config.yaml
norm: "rmsnorm"
extras: ["value embeddings", "hashed n-gram embeddings", "capped logits"]
init_std_o: 0.00707
lr_mult_o: 1.3
batch_tokens: [65536, 131072, 262144]
seq_len: 384
train_tokens: 666900000
Each number is 128 + 24 x the weight over its row's rms, rounded and kept within 0 to 255. Layers, rows and columns count from 0. Numbers have three digits each. The size before them is the row's rms in percent of the matrix's.

# layer 5 MLP down (transposed), 896x256, rms 0.0418, rows 694-719, columns 128-255
093:114096084131119120162088114116174118148147106110135132112146148157131130120111141139118092202149153158152119133131099150149105145115115144169154117112139109101142111167123118138136136146113134130147109147131080112129137134135132105128102144106108146132146137157150116155129112113105086104146151171098089097113133101138143128137062149106131157119155129146168151132160127113109104105144
098:155076108086127151111114128132143111113114099135119123122108142155133152071132153149128129129130159135115094122111113130141152137125160175125148085099120124153108134105150133152100143171114155152148135147137120206145158148172123122133111144111136132100126194153201071142146101133110114091137144148082140109150080135149148191130117140155110147145133169122187105120135101176108146125147
104:108098154131133129109127117097140160159127137123168145144149097175117123165135121142127162173141155144121109097127099109112119147118131124112109146104094128129118140145129112075115137141143121104135112121136136131122117117106123134089156109125094143143139146114127140126189078138137134104121124107130079176140139153143106135169145100093142125135125137120144110183098129122135144140139
094:102153171104103122125105121174118147149158141122087071149171098118091119082124120095140096140167131134146116094144173103085113115161126140136120107099134110160161173105129112143107108105143128115145119176128122180142089127090146134105100142119102115147127097141136156122149109105141139160126138115141122145117129124061099120154134170100146111110075148123125101154148148165138147124151
109:093110143102109140128115115162109130090167124131096137118111164152115144146124134130159148156134130145145108147110127126139139131105118134124122136159116151153143160123113159131163125132144130148119134126118145112128093106108131125158108142128115136094157160112118128163118109131141137154137133161119110109134140133117157159117137111090172132097132124107118084106153099130113109077136
100:155128147124104111151114154121153127155108118135131148150141134109146125136116119121110150091171161113131090099111141148122104097135132142103148116166096149178107130105123139148143122125163115125120140086121129160124137119165145130155142145128120126124141144102109127137137145121128196149151155111147084160099154152086086157146102171084158096086093165160088124139104164126137105145106
097:134142111140119125141112159095133113138104118120138116126144117164090113088092168115140107099141160173077150122173115126132135109130170126086120132147145127124097152117146155133121121133135101133154090151138160132125098120152155139080138107175116134079138125143098141101118122093167119117096105101113138091102114119154145159114128129125147103175168094132105164083142139135119166121091
094:142122176116129103098139113073096082180125117114132172147122131161116105102157080108157160150080147133085133120141138120109083106114102152126138112105120117108118133148096107146132124111170189113124123116092101178128155158158110142100163105113136145123134109139141140147119141110096139144140132112177146168103117124145079131106143102113118125141122109170126135135145109162158130127130
109:099077145152137116199125114098160173161165137131124126095148134139102090084116112156143129126079148162120161094109103119125116131151149139102107159147126139126098170123116142132114118124142173133123118172134113119110147127082146079112115071095110127128155147165139100108110112115167116100148167141138148146126118114118172071129155124143119111152148161155132105108115116143129097162137
088:172156150154101143101156137197143159145093145153139130154160120160113153119098139165075143152101150143130116144133119130126128119143133127145165143107122163138146116104151130124112123127122124119176141162133087118094108182104072114129104131107080161107129160146112159155154110140167167156163130110114155096104130120103152143166155116116174120140110140112110113137119169090125147161106
101:114090118149090131139122149169124105122142125141084102144167127167094086138109097145144144128150093087111105152113120150111136140098133153091105131130098122141133088156113096141098136113168132084161192104069091145135092151136109099137087160142163106135116150142111146127125169166091108123137117139071142140108113145112143134169108149097110125160145126176123091118113132109106157138121
089:134114123127140131140137111204158101141138136108178158120133127117135089154140140138148115129147112162109134116134112151128093133169172121169151122102125112178137141124153136082107157125113141143147182121108104114159181116113116110143127102126114102107085121126103117144156123116148120150133156129129131121162181130152117126130128108153126136126081158137142103123094132102140160143105
102:092101160162124117118145097136088100131118109144113111110157174101138097123113163073111127168141159135139106149155105156128126149129127135111110155193124094087155177126152119121113120164097138105136106101110161118152103099093128125113120124121112163118137108138146118142061132140126133113132185105148133137124155115138116151085116138120120144129112138107168082114152134133090133109091
097:103116119122147164208137138161119130122099121124136149105179170135119125160093140148129160151108109132121133123090131126135104125111106135081151109134116141124125145123149100137137133130140129125120155109116116114137148127100133158128116089135133142123117107118138141135154147108132087142116193113114130105150135140108118149093149131117092107157104154144148137137104133116143135126116
092:159102137113120098131090106143150139106095135138169112117116146110126107127124140129142155155111178102120109117153127111147136104146111171140180124148119148098080145133138127147126114091102120133139106122144097111125147158133143114122131104105145142127128132134123122143122126137096126088113144135149115075102160145124114139137127142170120117141118121147135113147094131130143132141150
106:147137101110136155151153084107113131151135156112172157142142154161127151097126133107089157127082093112107108111151115089123145154131125124141137132134144134118138125062126117136136110080108128098134125196133117167153103108121136137160112110156140151141128123110087097123129102176121145141102114114119122139155098138140149148134144126132148139152159124131168147092112135097104102124115
106:111108129129116102152164132150135110185130120127132087072119114118101142122180131172123127149097125146144145114137143133164148118091109112154105109108165139127146106144201160137114128104104130127106120126181143098081146089112114134132129123152115159098151147108132134100134122157131151119126061139128110126140118108134111102139119129162122147126100171155115115098129100142093113128095
101:128141087118104106094142156106144123136147149120140123092133121157134130149088125142148091121107112130098128127158163155096116128118117091125090157137112156132144104142142115123121115142132154125124120156077136134171127135122157141182155180135138094064106131121144145132135147122122091151142132104143128118136091167071160124135129129103165113117117116170160133121105142128113118135126
094:095063191129116131109119144156118111146086119104174089091155117135137125104094138141152109103155149103126100128121138142134122087102129158142126094128125152138122131126096127124126147071108135153147140135113114114139143126120149117157112108149130149088084176091155121106104141109145107129136138123133100136104169087155111089146104112128149148151120149116131151172153096138117108089112
105:108180123144130145085139132152119106115120107081105097166145103096103129143107147115117099158137125116089131149100153142129115109133146103121137128121117118094135111171102119121137107107156119122107137162091208101118140148168092145090157122114102131123155179140146149156135115150110122112160161164091135142130147159155114144154154144118105132119141158119109133123161119131134098149129
101:151157114127136115157129077127122130120144182128158135097113098114124083146138156125156139113136145173110089142131114095111110156115129114111183080107167168143102108122160094130105151123135063129122110127129123082129115094124132168161160115108173156148125139106139115144122111093145119117156132135119082113177112104143132114104135138122097098119111129144125057143120103142120130115135
090:155138086139154129141113097173114119121150131124132102133109129134128116132131117121146121098098140137120126118141147153118129116121117181121103132111145111107115105095104125137161153129107148159108124124091136101150118125112121085132137149151138171148165159073156124176121098145125167107133196131159126092139094128133074128118102140145142122099127141125095118088124111165108099166133
094:153105151146136114141162124127106128108082158113175112141157135165116142136109142128135146144119152143133139154125118077157133130126095142141138157142106133139150123154071109146150159119123113111113112101111121158141125107121097069120144118123135114134145138142121124150058102106127127126137136136146115090129167101124102139095115130100090117087144128125126147148170125143119147100125
103:155119144152111180078096138164122124077100109136084149134120161168150159148101136078172189132166117117094139140109163105152163122132102158120144158133152144122080116161192163148086124110089112168162117114085124156123160091111104140131108124105151098105126126137138137120126161148120125126155143143136110142127123158124132113103136152092104150129144166155094137140140154112109121142127
092:112117139149096141163110087093100145140084125118128132144166118153105136134129120130140124106150106108080141116139125179179111117130069133104128158112135128147150137141151094138126101134125132093116142139134140104134168136094111122126133130138175138141153105145076138161128128108113144141142126079135109165152115155094129096155120113143120105142083115120153121144095086087117155144108
092:113095107143120115112144138122138139157132103103144175101141118159140172121112110115122132102132169111093142126118146133109146094174124167120140145128115146132156106134115134187142114163070137120085147107150157162132124093113176104089127144137144136162106121121172126104133134129133101125111109095114114098146144094134116140118122109112132145092140133129108152135098120131086110104115
# layer 5 MLP up, 896x256, rms 0.0602, rows 695-719, columns 128-255
095:156143120078106153121164127119126131154107154116108141142110153120196131131132133087131170166160090110139130140135078104123125110129161134111068117138129174125110167074177140120106141129098154102106133107107089141155134117128130127100124107114145151092155086105137089142178134152139131148143135123155163119172136095136143126062123144124108137138120092135154161142112174154129105129102
103:096145107129099085102157124104139137149125174145143131123079137104103156115126109134113144129111155125085173083131117161157184128133152147168099125099153120147100133124092130123092117127128131106161150121155155131142138150095104127114130118117107116181122112093124173085161076125140103112134117151134102096118136160095121083130135098097139091111074112092149119127142158091127102176137
095:107139115131113155119116161139086136121168119091157171166132152086136125111128144100144146101118115122132125104109126144082118171112153133116094176159143127083134111133134103094169137131108136128133158142076127151176177109103135152128139118086110139092089153144091135114157133095132142150144110134142107089124085120128152124119149122143120122157104134148165125128127077092138120103159
106:147113146102163134092174110146135121104152178104112142133113130094162103128135128129149131128133141090158109141103146133137106118125118075113169155101084105096131140098144123095156118099137113152093134122157099101170108188105120107098109146112147122101095120086119110160126142142102129133140109133129139102106146150124099177132093115145152158116118105172121085145136136119137126154109
097:167164145160140127122163120156119117144125132152136135143097138103163156152133136151181107100149112063129131127141132122111163145169157151132093150168133140124090145128141130157132118094100123116103135118121108129154146149140118097094162123145154156133120124164097084099114128156195100131110104154147176138146144120133111151147078085129073126121152126159159110142139121128122131129144
094:151139103129107121078111120130120145139174133081133122138078110132164134134165097145124112116131161123122087152123139130095100136144149117152045095157129117134111104179173164118188163120101133146073102135142124078149152145105130143115136116105163116141113074121137134092137148133132125115103084112157109101161103116131128069090112108175161111097165141121148099143110156141091102154158
101:118076132121119089121120134131096184122156149124147161136099139113125130121133134132152132140133117146130135119130135182146109151117137167156088107093162131084153122147137163106153155157105109120122179084160090091169105117089130122095064157142162137107112116159132135121132143169124122134093131109133120148128165140098111152097120139135144125108071111171105122166132118115115144098129
098:127169106141142129120121170108112134124160149108158112104158160143128138151091148101128122113137094121099100160131126158108138134154164128148096136105152145118113154131133122104138174123091111143148164169121097101132149134154153107136162087085148129107126097124145123144159188125150132104154112082126134105136149147133169149107162115177106121099099132128165156108097154142156137108155
089:139099105143126155126145133089140131161115149085138115136095144112156115131134124079190118132124107145128134150145129136100138175153132173096077148121091089120109082124138158161097159121155124135060099104125142160108160106116124107110098147120125102117114068148147105143133156127092103108118122134143148130131104138115125110124158179175083164146083125124131135159137131158131151127133
106:113105129129110168135126146133104154165127151100123106146092126130119108154125097134116118090122118105102136148056103104107140103119124104153107140112130146110116147104150127112158118173168096151122124156160135155153096142119138107113111143112141118124133122136099183116106155153142118171144125111145169084107134142167145174098137086138107097107125137152093135112113139139124103105127
095:152115106130146110099169152166108123117121134134100154085129161160134173169154113125163112163127088131073138101151084134106128138126162148110087160095117092162105157125126098116169120161105145178094120123152072108131138094120128156157103161120135146103161127095117160123163118126152169168150122146115141116123166130119107122153109115113160112122098112100128110147148123135086146137094
102:132139120088089080140107108153102131095114148143108127158126135098108145162151088145149116111128109119127068129148112153139112114134141142164090164117102101132193154096138128116137105176119128175142152143098134103153090130134157101138132117112181131102103134121125159082159160126121141110117148103147141154112133130121143134109106136104127134137128123124146109118127119178120126152156
104:099127109125129139086107115187144137090124143150147158153146128093106131106186136091167159133150101130137121135115160141092174124133135155154112162144177145151128162141114120107134141099095098126084150094101099115165186137126131126149087120095117107104106104112117129147163163178133114125090125097133131114139108076068145128104153148163117140139090120159116140118110168135176133152144
096:166135135115138152107119118127132153129178098140154140120114183120109141134158133101096162143137120132162139109118141117156142131101170125138087094110144111124151115118145103092132119096131144137115147081121117105150129123118138092104147157108143140143108133169165118104104095140145149139129076152144111146129117080153145132169156093147131145174166096116148134154122107135114116172119
119:135114072103152095081103165157128150086129118158117137145120145110148118161161104106124113121103133095157102121168145101138142134104133170168115174187088105145151172111150114150134139096153146154114179134106107100141156123107133112115149167118134119132122159149139163081140124122173147103149078101139127162149104125160137124106149133159155143145137090092156053084113134108134116140132
100:117152104059133159104152155135084143153159104093111126135141102133098163136165138144159146175134090131130125140097118128131160149127139121094149092122125103113178136149122076149123103151108123127135135091088123075118111135138098114148135134132109188108120099118099167145147143099105145156143109165128127111105154142129130154123137104137099117129088158114148147107155121099148121087091
102:134116105125073106123176095128130157133198115112123120120131088103095153105148095087116127128130095073098165103162192137128149103104136112159089136167146160136113134141151157157130107112123129122108132135138134120132124139123096147128141129146135107131103163146100158146122123162126100113123093118145181132103132102131059153131115147133101116130076159095117164117115115115116082111161
094:147136122105102147071170151131144140162149151130109131105143141122164181138142130122134080102106088109114138143074144130131145160164137137130121136075133121103116144096186167144128158120090086112106143126147123102181131122143136125164154138114139098093122118150116167135091115124169157126098140116112119140172083113076089109152127119127137113107112155119120127125138108108144122116154
099:127110106157146115121147138099104138133159130099149122143139110120108120129125114113122150137178094134121092128124171127093151165135124084107148114110100131083158128143154112117124083189109112101166128159087159144141085147185146090167140142082077149103119137175139158087169145191122139108120138119105116122134127135140155134106102112133137125116107145116131119112135128105114150127174
100:136137133128120110114115172119097167073187137120172161113098142134130122174157117168117123147108110100165119130123148149100090145121120135132069119082161137111094114169120143091130149131099148120122121097170130139114132112163125110106136142142146125088166141152098134168143138138189163151157116129117155100111126160132102088100152142145111107139127143135107109129128092139131132151140
090:146142115089086151068177107177152125114143154106098130122126073086126140139145136103115171080133114107137107124134145144108133094148138131132188129193145149138128124156104134149136102111172111090127115133163118134110117091095098152155126165137099142152108138104087171185133147150143116081142126116161105133120116134147117116115116100148147099147137091108112085122128177104140101120154
096:083109082115106140101124118116135083064130143085096140139126136092094125111165126130126130107118120124111179155113128131123122135145102154139125126127099185121104155125118118108165104134147146125094154162121081125125146141089139129114151165162080156127134103126116145129118114123122124149097127144162110134080146081147102161108136119161128137140133123132151138139156136099112188142131
101:155106114123126165078097132093079136121125094158113118120119171124122163132119120089123176142150129071116140119104143136141133125136140119108106162099101162112108084121109138158159138133172125159140152096126118137099144152085108113168145113139130117132119127114133124128083167134154148126127068104118129137080117074097138161150164129122135092137088077116117115116133092099144142130116
100:116108122109136113106130155128127165125085139135114168144165109111125117194116129134106133094191108132130138114173100128119114149120149108112133109112127091130147105184129099156149082110185100131102157095133101144090172164115114113144121118101119125161114125111066132110133164119111120095169130105146146136112091128126074100116126140122146111145152103114123155128127098101092148143156
092:101125084123156104067144116100131163136085125110146109138135157126166086168141148183089153116098113141076116145146097146126185119097116132132124131094131131155094147130160136125131133120115142145165144117118091108070142150127122060136163171137103134174138126114137146121145173122167199088118105094108173108116125134130098149124149102145146127125115106105106151093108156130105100116163